Weights of a small transformer language model: no biases in attention or MLP.
Each number is 500 + 40 x the weight over its row's rms, rounded and kept within 0 to 999. Layers, rows and columns count from 0. Numbers have three digits each. The size before them is the row's rms in percent of the matrix's.

# up: layer 12 MLP up, 384x64, rms 0.196, rows 261-360, columns 0-63
# down: layer 12 MLP down (transposed), 384x64, rms 0.167, rows 261-360, columns 0-63
up261 087:524553483531553519481515556522502507478475468557449496448495532460517526520554487569479532472418475501587519473484478479522491554518452524534548492510544482424504556602527402560496507542500529
down261 089:576503473503538454516564441577483554469507587505493445403532490505540416497527519456462519540527503446501527475490479488477501491512551546496458536520511436495552412546571464486491492503484496
up262 099:531498476537486449541536500474470580450479399450451488481569520535499542495508514458493478421465485397609502472534526490480513490518484489465517433480532439448524497443478501478545516494531492
down262 113:486471440530491527466474464598496511509518476466447552504495476494570462568439524486425405452548538541514466488457497493512525481497485485531536503528466461461464532473502444486486523385560533
up263 103:558623460556482531536589541503442498549454501517452467517536480450467551493513507415541559522495505435491506504506577511506576524484457499492503486482489490445495482497457505549486464456505554
down263 093:421583498490505469553605505435495485495490529543504472497492509490493442597543483503549481500497480473468478546433464522481503531551568481560463494554508534472446544478512456475539415492496460
up264 095:485554480522491507481532524468542502497461474495504528498514532503507532497490483376538504450510469466461458452422515450563506385498502529527421433483543519496533531565493530527467537557577495
down264 092:563502498480566471485491521483450462456565542542433531524502461530445509497460463472531531527490582484507529448504582460423549464532435540535535517516424484494561487476444564520464522499535523
up265 091:558471511526486470593477434488533494557502424453447468483450432558556499477483446441551458528404519547487441522571500475524524473450491497477511475489480529493488538526496535456457529489551474
down265 096:500524497472511481536549501512573514576533510563486544483481510525465460508473483527560532414482547526498473489522554538481477560537565529521557549525494453512405561502540540484548562415486467
up266 142:492508498504475494496541458537459547524499463429494473504426481495538520483482502556533473590522554553499451506509439426526500394509439543485543428484560529514443516506440478537463512452512556
down266 129:520452494474542629497499474506495469510519543473473524467530573522485533441436482462564539448554503528419551560446529516494525473470469503491484481522501455527475528515544442541574496440473458
up267 092:385475478528504510524469494556552498518486463519498479406572542434499540509441534600479489606506520468481496454503495486542519547516465496544508503447504508430524555524515512518473468510462471
down267 091:541443455523562507449538448472564482508482467527512518466458581513493509478582560514513539498481499509554537471508533492424468531507529472583500547514470490498522563457613498556469463486531458
up268 093:537509509544556491494489555453486526522504530474480421506437501492531495566456522481556473387497545498562452549548482507501510538586458480501432508450435559441525467538515543482552524497501528
down268 089:508439526458485477408510492530523424551435448473448567467441522495494462501488488572453488574559450426517470468436526510540453504490516515550481487516472488513499439489524457463511502449493566
up269 084:431588502499518462471515459446438542496453493508499536508550529515525464511453467483553438565462532511570398508515553437522506477503490537595496502507469498492548512543510484525515566495426505
down269 086:462481452436518548506474488536517413544499510570501501437471493486491485495428501533487549484506468571503591493552482463465495457506501485541449584469453492462517466481592552463533500505577519
up270 103:573476481567538539534478471438583556477487545507495451538436444520506531532607512535546451461462519465474444557517460424518496506532488494498524456523470570485534518468494528545485533517522538
down270 107:456431439494454490564475422505513486485460544526486516547460431435470506436572505503481476508534458521522530485535445534475565518508496518468535537573464543518475506474557506403440530518506548
up271 098:513503492539468534498410545505465481573436470511479496536551397456541573493488529445556460474486505504529394533482540491484512502492525562530498521464456518512567529503500435461472539490457545
down271 098:505383549503500487502454472530515452541528532571502518446507488528557511545530559482527485546457518517476407520478520462522466499493542505458486608508511493554478447536574483434515440472501502
up272 105:452484509513564442540488455520532497543516448477450490444461444510549450496426501526498465495479524435571506514525549394479547510538446529613501532492483515496472498572484529475502545504500535
down272 097:476544509556533533521516579509557396509488456475467491431512551473498435506450514477524510480443547470564523464534488474469547511488479466613475555536545492505505538461548508495527483530556555
up273 095:535480556508458561494411447520586515539491419438512447535516470453512446507480478467535508506524475490502555522471601554522483493466429464465467490456561528494475450445456479486529493481511467
down273 094:488442487478555484469520519414502537499455480429510525495507496469526397564454536481509459431554480511549530459510531526467536494535521506623514561514492536489535451518475501437500512525545444
up274 089:479484537512481458524563500444517517550505494523484482544581459455501506576534479446560462554506391531519487493485484516523549507624491487547493485476515529483512521501506406496461450493542558
down274 094:546524462514533587529452500566444488495449491542522478520467499524484542431456573509489564436493593536474542474454561504506515473387512511490517478496505505528515484540482556524511495543484424
up275 107:502471540456504490566497464495499489498452397506520469567475509482488444522496493599413497549546518498477470579449492508501476510543447488471475495495493512528585508508458460533456515611526470
down275 107:511482470522523529442504531540525534508502499510523572505455541533528526478529420536505422463497531503433459506465550518416476538526572447477465542472549493525454540495411482552482547447537429
up276 089:524510556563553531471465518479473490455492510530530451504479463430460484546466550500538473488501435549544521493501502480503613519559504495414575488465444539543443555524504465566486539528542522
down276 096:541525498520538539420505470509505342493567504470456503537489505444441481551537500467486495424518430503452559527525487544495527478436515514468502516565462452497472485524500501528464498453536475
up277 091:475456539516567441553495571449510503485553498516448557449528454487579561495470487546473426550563448522535492472504545494540502513511481549523559476538485469506523505596458474513491533482426477
down277 084:513452552450526544548542400480467560487458511390463479531448488449480522461572506550490485559472472524485499537487505498497514477463522400462471479539463463482533439465493461475492488491491434
up278 114:438422496544495473504436522462478508561484527481481449449523458471514555561488541510558444525509472456499530546475471395423545499532475515438499487494562545539558451508473512501458497512569513
down278 114:448429466455459521452504519541480571530505533506586543506473519480544494490552538480444474571489477494484589476475451518487454556484565459494520446507551515535583483464464496507569508498570494
up279 104:501419498505507517556484453528491543390549432445482543541512471432454499539514522517479476538434510502506494559506518513509565427487478468505470503455522569471462473519454478540506423457431476
down279 100:511487435554514544522490464462444578531508506544531453480445489489491542502529532576519539495526501486527436485445580564560505482552561447515520497444490417419505470500508516562453483469501473
up280 102:506583476498497533501496474410552502463491441465528469506526466572530508567514470594510455481489515465523472532499427509491533451504475475492413427463456586495519487477465522507484541537571521
down280 102:456497562482499557550448462570547381450515498521491488524523448459490517558564445503451526521530532519557481430492537513480507507573507518533525490536472520477538579500538537534487485571477518
up281 094:494457426491503486538415480465561517457485465484503427530479510456529408487561525514501482591551524495536501519526550422504505578573480509553568485462492465477495475510482521537448471461511476
down281 094:470507528419482506437484498482514530525539521525568575491493494528508535512496522501510512551557534416481504563450507538508463444420438394489501484479548499437508481567484492567512549545458499
up282 095:527504476494582458496478485497530528401480489484524489469465568491576558485487559517475500563471515514523465486536467362498529539510496441586465478504516505434546503474487542547539496511536501
down282 090:514436540479483482461529483491516483528511442544489477477481443499477480550588482451506563468464410526511472555474495577535538370487535518500514459465472510517472584502462475487561491460504481
up283 107:429442542571555475498452497516461545439476501485538490583595489488551539552488520507446496522453533521490487550447480478566515614530512489500487503496524539534484483517462538488514510576514542
down283 106:494526494464400463498509498539472525502481499458467554470510515560520524548475519461392568518465520492410502527408488499510496526489596554543470482561546472517563473502471472459530480510526475
up284 141:460551474488528496502440493566594525497505431494457613506448499509554476528436553532537458502538522511517485527491545470501530490513448520573527428484511535591511525502489436502481490543512548
down284 178:393548522509563525508564531603609468469544452507550494493559457521462570525499503461471555481553515495487536497404494473499486515495462522517528530469525496530514486483494527570511524499484508
up285 088:482474435498569519437549486598532525525499490541431551481515513531511534548432513524491468505491510441591457544480457532492537507505458478466470491505507508535496483567522424537480493613500471
down285 092:506500521457544514539505491499456527506511447452438416499506439507479470534591475537549479523480438499570497468483570521470569520508455530473455530488458518485479503443542596557415498482461503
up286 118:460477477560471549562466464574449506479505539480478533569516474499536527509459535449445487485466470465472483551487427454477580503554467512536488478490459585489499555617473493488476499532545493
down286 115:504521460496522539502530491442501546513495557538425499521476402507496490537487576415502493512477489478463505508453546554472507468516531476461579455513536454467425581470519534440433522469489438
up287 114:475395481575545416535457492483527507454521467489534496524551497461480598519476553499509557568494447507515493487544507497544500554477486460535533449468545508498556552546513472506478459546478426
down287 110:487487493491533429510490516509447511535504386577492494471504415574404555482533565487560536509498488514464470509524528558537489489433527438530496489503535511492512473522484551530417486493546483
up288 103:527390511487513468533565517468556478442491490511530483541498492542491606517471519612507403535523502511501486534527470500544494483453437512518524474500488511447521561483459468538465438481457532
down288 107:459504524456473471483493549482438528483531527500447437507487524546542500440556551459473508482571521437461511409463473613492488520490478476427457438519521475512526513465474441522497484541426474
up289 109:461501469612561482504555508462538534481514492511524474466504462441551596484537542447498442497514462557414470501471520479489522575516475595490561475520503562464542512533485502527532502485492520
down289 105:479483492560505572462501514482518567506474544466507495476561495422547500455544532570507462456520489439464538404531453572460528458413478528478520549491530435488495472508431498513517475484543470
up290 097:502488560569467465558523475519561486523499533463507437496522397556510490492497508490558460417450570532513494533456469529531494478502524477514373490518476526451478537540453497524462466531556503
down290 101:492521432536490492520487470513488612500581516532436492499492526491484504451602421518500502522505451464507537473530561549469474508455534528485491515496435458502485488519428409441515497425493489
up291 096:455415424556471519579517508564509519527453499456503469453578475548522473501482500481519483490481564467469471596554429471561511502506470504577503498528474524511520570495504513509501533582481490
down291 095:498492493457552488447531480482449583492458474454460504518458464533504516470542523523504454528525391512467452458467516533487521489516484512468494565437490372523445541456495434530540485470554526
up292 102:465472476506510564511434462489517575554502562511482418475544471513524516529436506520451475462513442496482515497486477493462537484545479476510452454511478554525557407481490455523475605568451548
down292 103:490478560481429565536444503534480528487538577446556525542541510497437593463500501467495518522499588509437510484579480448505523507427508491504487455561504496464490479446523537549532502451495547
up293 097:532489556505487465470421482471565542532527497555480457526492486551526503468472552423486526443475536485543494484543475490518495548479503522444559489435479554460596506509505388496487456533429484
down293 099:532566489418521537557446409423514489499564560497499549519515548513517500538559485567512531525475470511540429500505447465442489532552573544456482544545519485499484440511532461542503496492499526
up294 105:538457486515604463469573462477501505497464515468505469533465517552521524549495530631544509539448468433534495491531493486515495536481487507532521498483523491563501519566431529510516475500619499
down294 094:497473530540430489480515488473497435445531505550512516480539546566527442524507482489446493532531514437546510497495494472488370507518499478457466519504613451487447417494478508504578489541476488
up295 103:559501508468536520505563489425517498520504482395477531484545447509493520514465527471521495490461449463621530545540539425517530421495497515466543480475441566536427459488502509487471487481526541
down295 103:472446513537561567465569471537526493490516587472447529520389524495572491570512515482481527538497516445483491597497445497504530516477452438493476505509481505492503485528578441470547533514521522
up296 087:422485508521500482543454542551503535552536481494561470448534462530462541459452508479435446476487469464490524504545439483457533467513490514585484410517483578552535581503438492497500540503446519
down296 089:519495499527423519533492473501512501530504431547562520495424436501564559476500471576489529473536532440431520465499563502562561494494494414472516476474548478474430502526456483508437439473471521
up297 081:486539526588500482458553461441509512494421462476471494511545552568506480481435489467544581498455428609525451518441547490540546504456531506507495496510496515450548517495476526518519522470452448
down297 086:480457530500500493520486557492529348494497498621537518512529438528468518393492476493488497502510481505512488504425503533548551511563499521498491463530509542446454487497520501535425504519459492
up298 106:483577470565482462508488492521542536507472475409489423440516459532488559542496484512569456466504529481502470497561462488505535477508530502524436476535508612450558479563442530481485525537493555
down298 114:563564508422518457483502495514536487488520519500516555492480449434548519546517523527471488500483530532491593488469532566564512461550602502479565469495463497534537491482476544510467533513471384
up299 088:520534497499511531543510508533554531505433467485508543556487499547530499584417498515423557478453452445396530502555503533535469508424474558512511444508545576514524452467474476523473488523503527
down299 089:516472538484432499464489539513434561492471494556516509441442529440537451463483482512436519587487507501555552516472491468472451454476471478482527527555501495467488566452460450612489466453458481
up300 104:446505544461559483537542503487511526513514487483524486614582494467525512554513514547494470459464522496603556509431479459493538529485446500530575548475576565509533544535493520479480532499451484
down300 108:545506513510442513459583501482498504536473499467481487502514517491563559508466507544579475476506541494511509447447556563489419475544469540422478509459454474535483400555543430446503488482495447
up301 106:497577522516473440481505416546491529611563470550478483554493506495522460481450578538494499497437565474532456505531476469556553564491490476510453482468477494435562524464471517472524525541511525
down301 105:473536453504495474492563468459444527466501501482432549518499490513546541566454561507469564514446493575518556452473519485516517457461424504516454446436550499501483438511483492523578499466570564
up302 110:425490509512528465493526516522550474560530424450515487550591470499518499510485584448526487498507466553445554545518535517566520534474517551534455519463492471493521570491461397566490537512471486
down302 115:531569439510457484470483452505475559517525469439415451464522513489466502559505507511491569580538533505481495473553411503486539507518548482541495502573521528490535542490494540507432529448544586
up303 106:471558524509589542518460489420511509503439457433517493513575447570525541550440458529516444535515451444505521487491527476511539479478442554491534537552510519468485523499451545453488559496508571
down303 104:443522491481470501501509460489464501525479507493535461488560408565480503569450539491484464482533509485457529547404509532502502346539471535482511545501463496503513491488542485529502507606486510
up304 102:531435450539492472517512516504524527601470468493472407460521532515485491504504576505471489508522445479480497505504615444526494523457439470485524475498512494598446426495508520526469518501418464
down304 098:480444482563504576443554534533504496526449426542473462477499495491434424477522495540416526547579512552420485483463479529490491507453485441489471483480528467586489469484509514484461494454494553
up305 081:539492477483498449461504504447471458475477546551454579525508575521525553462475542474493446482523510499544521525533574445567478474516438498552471533520599516515495523590509455534490547542472556
down305 076:500485506490459505456513433491570490519581487432554559499572513590448489505507527515466515517501519484479476479433538538480432452514502418476538550461499455474485443425520485541520500500583483
up306 089:540524481493579439473510498498546516520483546452482465520499547571603471515450553516494523574532470552514496478502412463535437494543493565504486510508540478570488508545481474537506508565571549
down306 089:505551502488571535493523504540448497524442519510531491467494494511574530513492522489461454573590483492490473532521465489589567461482552484495555437522466452513477434533447491418534557558466524
up307 079:527489423501432478527460448522566458452511453482484491481567568552580453503525497493541569531495489582515448505435526490513524521563488476517502516511491506540472570563458494535513496575452474
down307 079:497502582459564524532509512396490416536497470573513585508536453504438484492444505491577457474498510494472515474443519466546471496522493579438506491460499481525511540461445471471459531469529522
up308 096:506470549530564466517488520411472522439570462456498453484580482438518494530507491503562428423507561547460479580524514525432472523502511535502545502498464497534460529536453513521479525449493561
down308 098:552541507475518512447505534422477557520432546486490439558479475428542542497561459482524460474421501499442475491524567525450540537528512402499451534511469503445482495528440523487454454472497510
up309 087:566549570493544454483442565483541533523550470580470458436509526506508511488507474528558485434456470446528573492511535493453514507499530521499586510474448467526458477481439498532461561561535526
down309 091:510528489527468429501487482548409490544496496477522508480469535512502495475588602494486510462474480568478555501492468478432570477533535437477454510448475539502459410479464537505408473506504486
up310 093:572487459518561546515393484470516510540394429507487480450479448490530475521461509476542470501478457485547469525550511477447578484440535516462473512503428514444508482538494478440514469461525534
down310 099:521443486589485487520521552526477442462566441484507417412503489470453545482474475472466527473457515455535459493536545501486466528543461476430503499502485574443498460498618502487526493495518499
up311 101:499485570511494494590467494472490523513492507464489507530490496472559542498482468400515502492501427440481535495574439526491552550520521546479543394524450539406541517521480547527459524517520542
down311 096:505499490538535554537483529449442509572452471543568514460544548573467457518483488460438552542538526519494552422545505577464540434481586470496541456479511498467488462552474488500520513540487476
up312 101:489463447477511475490528479370495513573499487458471484515586519496458485522513524555476509465510454489525444515470515418522547404506477522504463552446469525579479490460501539524484503575524537
down312 100:537454537450517509464515515528543562591536457463526535510486511458531485452508561487542475528459464500494410422498555474474539508499527519504536475506565514539539460526460546497505518578555400
up313 098:525420585563494513558505456500488498556422517475522496495550479466487493565534490475496521417490464477447466521505490544563467571469523539522445478498442533492489551450470467507500558551581477
down313 090:507472561569536469460535467505493548469442505491461517475601458469541409501498535528467489589540459471490508455484524505522504543533560496529494466479552509445460464421454472521543522545563491
up314 091:494468498505524450530473475453441487502508431519501480446519503425486559530450466479519533436430476481519541540511515511553564446453514560514473483473534479409548411544526450494438531506459459
down314 091:439447459447492499529491459497540604441532505508481479538511556471527575483475407430479539523459446492507499468525579493513538564491537537526509515507526485503559475509509414464499488455440507
up315 090:424445504419491489469475462497532557564512493537480532547568551457547443517461493479473518552508503489456475542488489503501513446519488485458464496503467488583431510539443451489457520580410468
down315 087:534527519514494494553449474466532475491451490456483528503498529533551481506509497568517467477586500451531509509450522453539536483500530452567493425558510503457436471512443580468494593456460590
up316 098:585490493490585458537483517429495491534514474472512486506488484510477544544550503508513474437486440569444529504466610495513549546499467498444503559446400529451513467490476467500506527488446457
down316 094:574472509525502598585511562487480537514554557478456462528486439480450541569506561471485495492544457541555463481533513501512477526469499466507569537520490562493574546535562542478519478540516522
up317 087:521456504471466452555496496494512525578487469483455457511471524453452511567575573518510502441489582467483554533431563518526484556503527530475501497488587455524499490530481468461431515423501453
down317 090:550479500520483533505483502417460527527538373470474431527497477450527511449511540545494508505497563523482462448497477530467514546569512484526480435539565512424471494501516541457395514489490485
up318 103:512536447478532517576486504531472561490530497498453540516455483510503535476446517558466539424465500510483453512587517487550480554532437556481450486470424475479456453474439550578485574480477504
down318 112:540558463481507472524468457505449495533502425526536512497548548455424516465464476495525534443514488540513499411525530519424517549470581491498508550458490414441455469479554531566527546521468508
up319 102:562574540471469433466531490481531487516481457417485482409478474507508462486506529460498476437550461455509548508569448483500493461540439504490487526495491563564549564534483489498488578472475571
down319 100:493476530578445451515515547489436420525490537380486474495487507529505506565537486488516465548565468481444533531470484509512528506454465441507445496527493508551452468452569532474528458555519559
up320 103:496593512561506492514426464512508494536458463465393416524523377440526487533548509508508501492491447411464512471518485529482482569501495547492501476514462505517534485561509446477495489501528505
down320 096:520471543474518478501450522636521527550533490510499441512528506484560526575559551428469571497418532527483536489460458479426512528482515507474487460561491552496485508531448481456471505519493456
up321 098:579443420535520422451504492485565542556465504448529486484469448535550513534435474516501501442512534507543465541553522551548489518515504541538442497452472565545547507580483464504547527507516485
down321 102:483459461427518507494511510554486449515455488443521504443487472526453385537455522468468558474448456478460474545543436443445562532493514497575524446479530537462538467498561519468527463470510497
up322 129:548461529554503472518465533515533542539503441489510516506497562497504518573485469472506575516503496527501468499592487532513531551503464511460433477504466464408552636526466485474516575506529477
down322 119:419476537475529467466465540491465565556425490550537431450514486518545521482474506489610461487519480482441507435435466528440527470473475488532545529487470508457552506433481515546459526536490464
up323 116:509594540478557461506479460560563522538487475425454432491534477477515580552434479510519467491507533509496459487560533545502548545569484535554456490458455523521477420506492443485500554500481506
down323 111:535555542413413499449444468493516559556471548493583470484534533485479500451479524479508432502495548471449472463428533478445483518437552542469486572531479474520498498536489480555535450485503476
up324 106:599595474506501490461517503481524509519510500490476435454432461437496557472565483449532513472476535589545486513511548479526504585498464470528520471451528456587495543508515491505424475507497526
down324 098:512527518504598516422578464567496524451483493531568432476518418493443466443463452470517472481483583461530482453514470508517487527537504492549511541543522442527505461467523505541450492447455499
up325 107:406495484565557479506472508440527522547487506470440417495503458574495514552474468434550497464471524436486484497551414499491506533510486465530451523499491559429569560497501535482465464522538512
down325 102:502478510485457471457502505485504436598572501500513541587570498525549477412484537544483516471500494504525563437421486476510496501472461494487503436470490504465503524433503575562433507532454470
up326 093:549543535465536453527463483522538511525449490422501532488494461541509429577536479467519495450577485490518514551577505535530434514541477589597482497509517477496544510474461506492507568479462557
down326 095:450486535464494476449502547488460570505478553451516488539488573562489500418532489474484542551586419458529558476514399517455475525498560477549504539486483568455508501483528490479543473490518520
up327 118:575560466538461509590519446489548504546517493497438443556552521443496552516524507514554544467465489524508475451499514476511534571431441482546508529480420493426466529550472518476442475484509506
down327 111:490505517559409533547507462508491426476472502582464457535547471535494508562533485503447547491507496490472481484483499514496504527369553445504524563480495476467481615545524540489485507473463503
up328 115:532528503547530549522484506489432505533475492473542503580545554511482475520437557431566450422439482505491487527449492449545508473537509489470577423465477526504497522467461497456472469451588526
down328 116:482519509465492528525527442499478479607459443542532521507467436468464434476501420452436486554456553531490517575479537496469469534534506446478505547456580520520498454474515537472539535547447514
up329 122:466474512492559462484479533434482524535494531497452457442434494464503523527489573475452482447497520523402502463492451485512445496508517547564461470462600522461544537527481443503423559524548493
down329 120:492453597497509462417500502492506566451533469478456496532428465469522579461500600535545520472470544465474518466399483481503504481523504499549500471462514529426506533451543496476487488541510550
up330 089:452469445629538476520454493487490523451435515521482436470458521499458448483543527555530517540471528494506474482570483441527482525534454565522565432543542533479569523496515530537481460486518524
down330 090:407460537485460559535466500538472454513470471468506542517466504471518542531457499491505464486444439471518427525506517537528459472496515495460498527479436509516490509554606435456500543437474609
up331 099:506528541561587446520457452435477515507479526481457527543524483506533516517526466580566503523458451506500480515569504460493538452597431549567531507492520530535566516500490483529499558510426511
down331 108:514484453505505463519495464484441424453532456635512476550481492501453475475473520515488512540429432500472571432522531463499509498510559495501473593516519402516509521464521479509489486474525550
up332 107:535476555451541502463567504508485514536475415477429503567518434473526502429468544461469519438466417529524535541537515487507537470506457537490468505513449485449416590520509464535504529459510485
down332 106:526468423502451559450548527484480560497513422421467549515498454525467518458508495461433548446541475500479474509500480508520498481510485520466566471526520495470396505466464469398520506441455461
up333 114:515535457581520539590436503481467515517511486490475455525547552533512487533487502423516532467480457515498508520464457501575544471557483494538596501484381574510511489468470466476476465504546518
down333 110:534491501508480463536524586511506489503460469447450527454481425580462485523415484552477554479492478491560513476538497472480578526543515495538464478489556512467500458563515413516536585536476543
up334 099:543486520527552463521476528566528559581524538561445489498436522485506518559500484545570468497509504498455514537579547518575584488507481545504570487525520421522530493516494580517472488513535464
down334 100:472563554544496464518506522508493507470491509508539602514582498530476506513553510489456529507528500444552534571500591518578451546502547512442457425482523544486506503482507463491566450448550471
up335 080:384505452549503515523509487516525535517523476493528515463397511538562451618510538521470511422509450553515455494524495510553486460514514528443499527449507557498500577555492490520509468512469506
down335 079:483483462493505553523501488412489497470497437530500490486414498476476533480491433594474518513532467540507437514433551492516533507407486467426528507548497514457461607520533477495483504455528448
up336 095:535546544487524501517553475471541533535463478483490547507511481478565539514525518474478505503541494448586475528503415506467455521488483421527578498403425521585506519561457497496482450552451516
down336 093:510470429439526540506471519453495599495506510502477513487457526468479525481521458526542510473513416528444475499444436536497560447494476463464456457476529549477517497522423478419492549442419534
up337 140:519556530511501508536470546515498520511473471514401530516528532517555508499463531450533524474493483533509416467525566415482453563496485570456520454430554495442528574440467535525494501529546555
down337 146:485489452451497501504454527455506541488512532509481545523518499536476556462500525536443596564541482525549517549413474455526472522430542436541453498463473486463575467496490586465490514419476511
up338 084:473513491515484495471499497454545513548485449513457506479577422445560503537543426464539475573480468533579517515497584478495522479539455543488555568481503525532482506519483417537486508449482581
down338 092:479478465427456569529595489526506484511419487444504482511553488523455538525461487479439473460497545535491534557485533533511519489463489518474487515503546522449514478452601525577505445557520425
up339 113:508445466486589495524567477476502563508499538521458426490476444482462611524477558500532497522493460554462503497529470474489522456509449419498509491474494463605542482545463507523499504453569514
down339 113:455495536497487547492492515535458474502532541505492545465415522518535485474502498482489415514509497414499556536445476487495470489539548563505507515527519516448536460418593487540400556573519532
up340 111:486469424527534460536481509501557526477430445481454476450530424518502498496448548485513440494526473563413501466584561456527487512520484538548477487494515471443444495464517505532460407461531521
down340 115:501570550550518440550509445589497508474450431468485549480429439502564437503496540535480520464478480475511464549471521494577468530521436478439456429502493491443505480487459454467464494491490478
up341 095:495423540454546457482533485494502523483542518491527466563480452519488569538474522492479448517501420555549496494472432436509517427525514434561506515414442542586493509508459528557496487545502494
down341 092:523535534483529525447489516497458512568482508482494530538464527546420509472541418505473424427510445412510575475465547459473523515511506500460469442492537515510434450503423485483489529480584505
up342 090:529437471566452433546493449474508502538509460460453533450473517493540513473560517542569540473493541525501396535510472490573541507452441510471442554514431537558522522530504515561484525522516483
down342 090:523504566440587522497460543520456522545588488546488510459445490495532512500456490549529505512524483484503448514448514460508514531523456588501544513521481449519381548465503550572529533448496498
up343 124:481455542543561452513597498405482492543451453470503465460491470444462510484420527511551445535420521456429495530497519513481564442512491528498449491483430542491474489500459494506507472517549463
down343 117:494496488519493504444581524491508545507485498521531530517535470483475511499563454505459442587449556502450443507478495545461501470465576482421487506378513534444478454529484454513565508485537447
up344 096:486505537509501484472507512542477527425444487436521411524507485495523496534510509472484469440478461514581536507531545505498461548549450510634539557469450427535522574463458508487503461473507521
down344 090:487509489518497476478471495481528480484508489479487573558496585522558485429534489551453589540541566452471559424454494487535548479501508489496509579482547482517517424573469498501509571555507539
up345 095:440444497499548551540436503505546471547459484449456485412481451479440485495453562526456505532473496451526488549491410436489526483489450482452454461491477562461486472555491456495462474574513514
down345 110:448507496433486539542538546520456446545521522496444566467467487552545513463435510466514447503459478497488472525469467462451546473471485448546413478510538500530600471477530545467454521576493552
up346 107:445480467490530501595543531465475537533499428424474526430479464513474525509403467440501511443467477455555525480559505520568519499518509511598526485472465556486502445469484480510454542468481499
down346 109:493444544563522539517453452429538558516517452456490449537497475540504475498522456565500546528517467498576534458563519480506468502445498446466558454424524476498508510526511459513505543470620491
up347 086:493486474509549456528456529596531502539503493432512457445531491537490544532484498483458539387481534555549498545520490522465413510592439502551463474491442515489494436521460517477496488505451530
down347 088:572528544475535508473510488433545464529424466528540522537506555506518510496504441405559462548548504527564470514472514530496419440460560558496479534547513441505485499496535527537518498578546500
up348 109:516553464540521472483500540465511516542471480486500589503497579453531507521456513380590493465498479550572440523516516462529561415493520523531440505475551540536505490527491469487490500533561512
down348 114:503479514514471526471434481507395520466501500534506548534517581533437432452473527398508500497503464526544504477526524458465510553450497497595473541525572489532491446477495513461546494467566532
up349 100:527542548478434543524548439431520528530491502510503443484533481483523492486450512465506423476529521526500531494421455486546495508506420598451418522454547521511500571432494465538530549491531507
down349 098:528455586574468510557452533523579536505493522457517555508511480521421565545540503493526536393441424540492512495512511497487504517432451519502479516491442533523531467436470458487479497525508542
up350 101:468536550540512499444516537506573523544527472525434439516492430413535531527472445451552432426509422478546512512475496497472505483567476467537474501496447549539555525548490523485482498476538560
down350 097:407593502521524470449449483541473520439424470533517552461503510484474512477444507521483541525484479577515415449467574473492489502479482556499467496508483473476538543459498513578482502437539555
up351 106:472458505562540524537452452463496553553499524479520510479462466591516544523497481483508492528451448491583516532523397466426587451498507474523542445453478554529480523476498496552439535511505477
down351 108:460536539506557491498527505544493579518464471471543512584532497460391532453568512517492571414486513503480551461506548525472503510432475507479491456468526467486487489389505465466497533494522461
up352 125:541519515529568454525438523496500536514460452478492510486465459530442513529495538568552452401464507587456478538546491494518481457513449437489443526487611487500538521527461539517542475528532471
down352 123:508542520444474507517435527475448547495547507483539589463437476508473515540544448532544487508505507464476514474390460472463552491556512495553490526397517518440527558458483493462440528511542495
up353 086:442553480514547425482524406507579532505494492501456455484520445553496508539450565486560484556465508536454458498447474513541486500517534449501484538506485459556491508454430433545522493536514578
down353 094:486552470492593557530520513583530531510463562452478534528492485493541550510492611474487549485497479530517516531443502507559561486558500487543526468458488572518537590576499480534480481497513509
up354 079:550454421493482549531564464446490495437467532491443455443490481463505527484542473458444512505538519461542486524449526474525517601504457498533547455537534482481533427584470434489491459517540501
down354 082:532509443458494496502487496517524421470535470532467462460541562515432501519459535452530492503546501523502570475422505454560496414504518511557452518481520452466565407486462441534448497461453501
up355 098:509480469490459497488447430435565513492461504481530505530483532518628474559542490599470443516504500493483413552539514490563472488465506540518489443500537547549511524478452539487485530511488561
down355 103:548500511493559552543469463467505300506489542483506505518489490461550488516559512505517465451543503496538512494500475554535514518494560507518546480538496506505484539480474584502438501542467505
up356 101:535478549489568537468465466475534515485480448493538547466558496447570518554505519448438515457530500448484495520593527546464532570512453503483523473458518583426530524492472467502469553431515457
down356 096:530411482485505483534522494485555505511471419521540493539454590514505534474434495526480536451542477532495538530389417535447478547510546453510478514457519551506477469490483515445469525546517563
up357 105:492439405514551513549515495469495526447452520442481441442570428489511481511435464503529503509479561479486546504463423466526566525545471531460460475505552494441539534464519439510503445479517456
down357 102:501606506486455546485392524491484627408482555476459516478515460525433540506474504501535525501489473477454511517534494583434455505469531479489504492482513480532493515461489447503502508527538462
up358 099:500500528418539491536461470411530482511464445481572525448508415489493534502455567483451448534497443476552541528597469501494523491532462519508549502433545541494525538488498524546438501466545494
down358 106:537467476441462507457523529517493487464523444460496501474597458576456495518447551488520541523508533482471532566504509467521410512492453472470472475536498551511437436441596493559532532542494469
up359 101:505532490512570464534518555483526556524543490456462515471565471455537537527550504446503452483459537551553398510544471440475552431518461520505519517492451504429489584472461543499509561501463481
down359 102:529485506442483395462466461492587441572499501532491467549496525534550505582512486538539459462499471520513453465542520496455496568546454466541549572524502490510488518465539527453546484521550559
up360 096:485497594480481572483566499550514533545425489479423537499434499454522567482478509481469434564485475543466509507486491526503492589585471561449508536461496490529487519512514469544476539555465481
down360 099:511481505538506417547508503548487449509472501523558545510535493497452537437535500489499483533496529508518567481498431469526525615485516484485412514523477468567504496504551517437501577504482612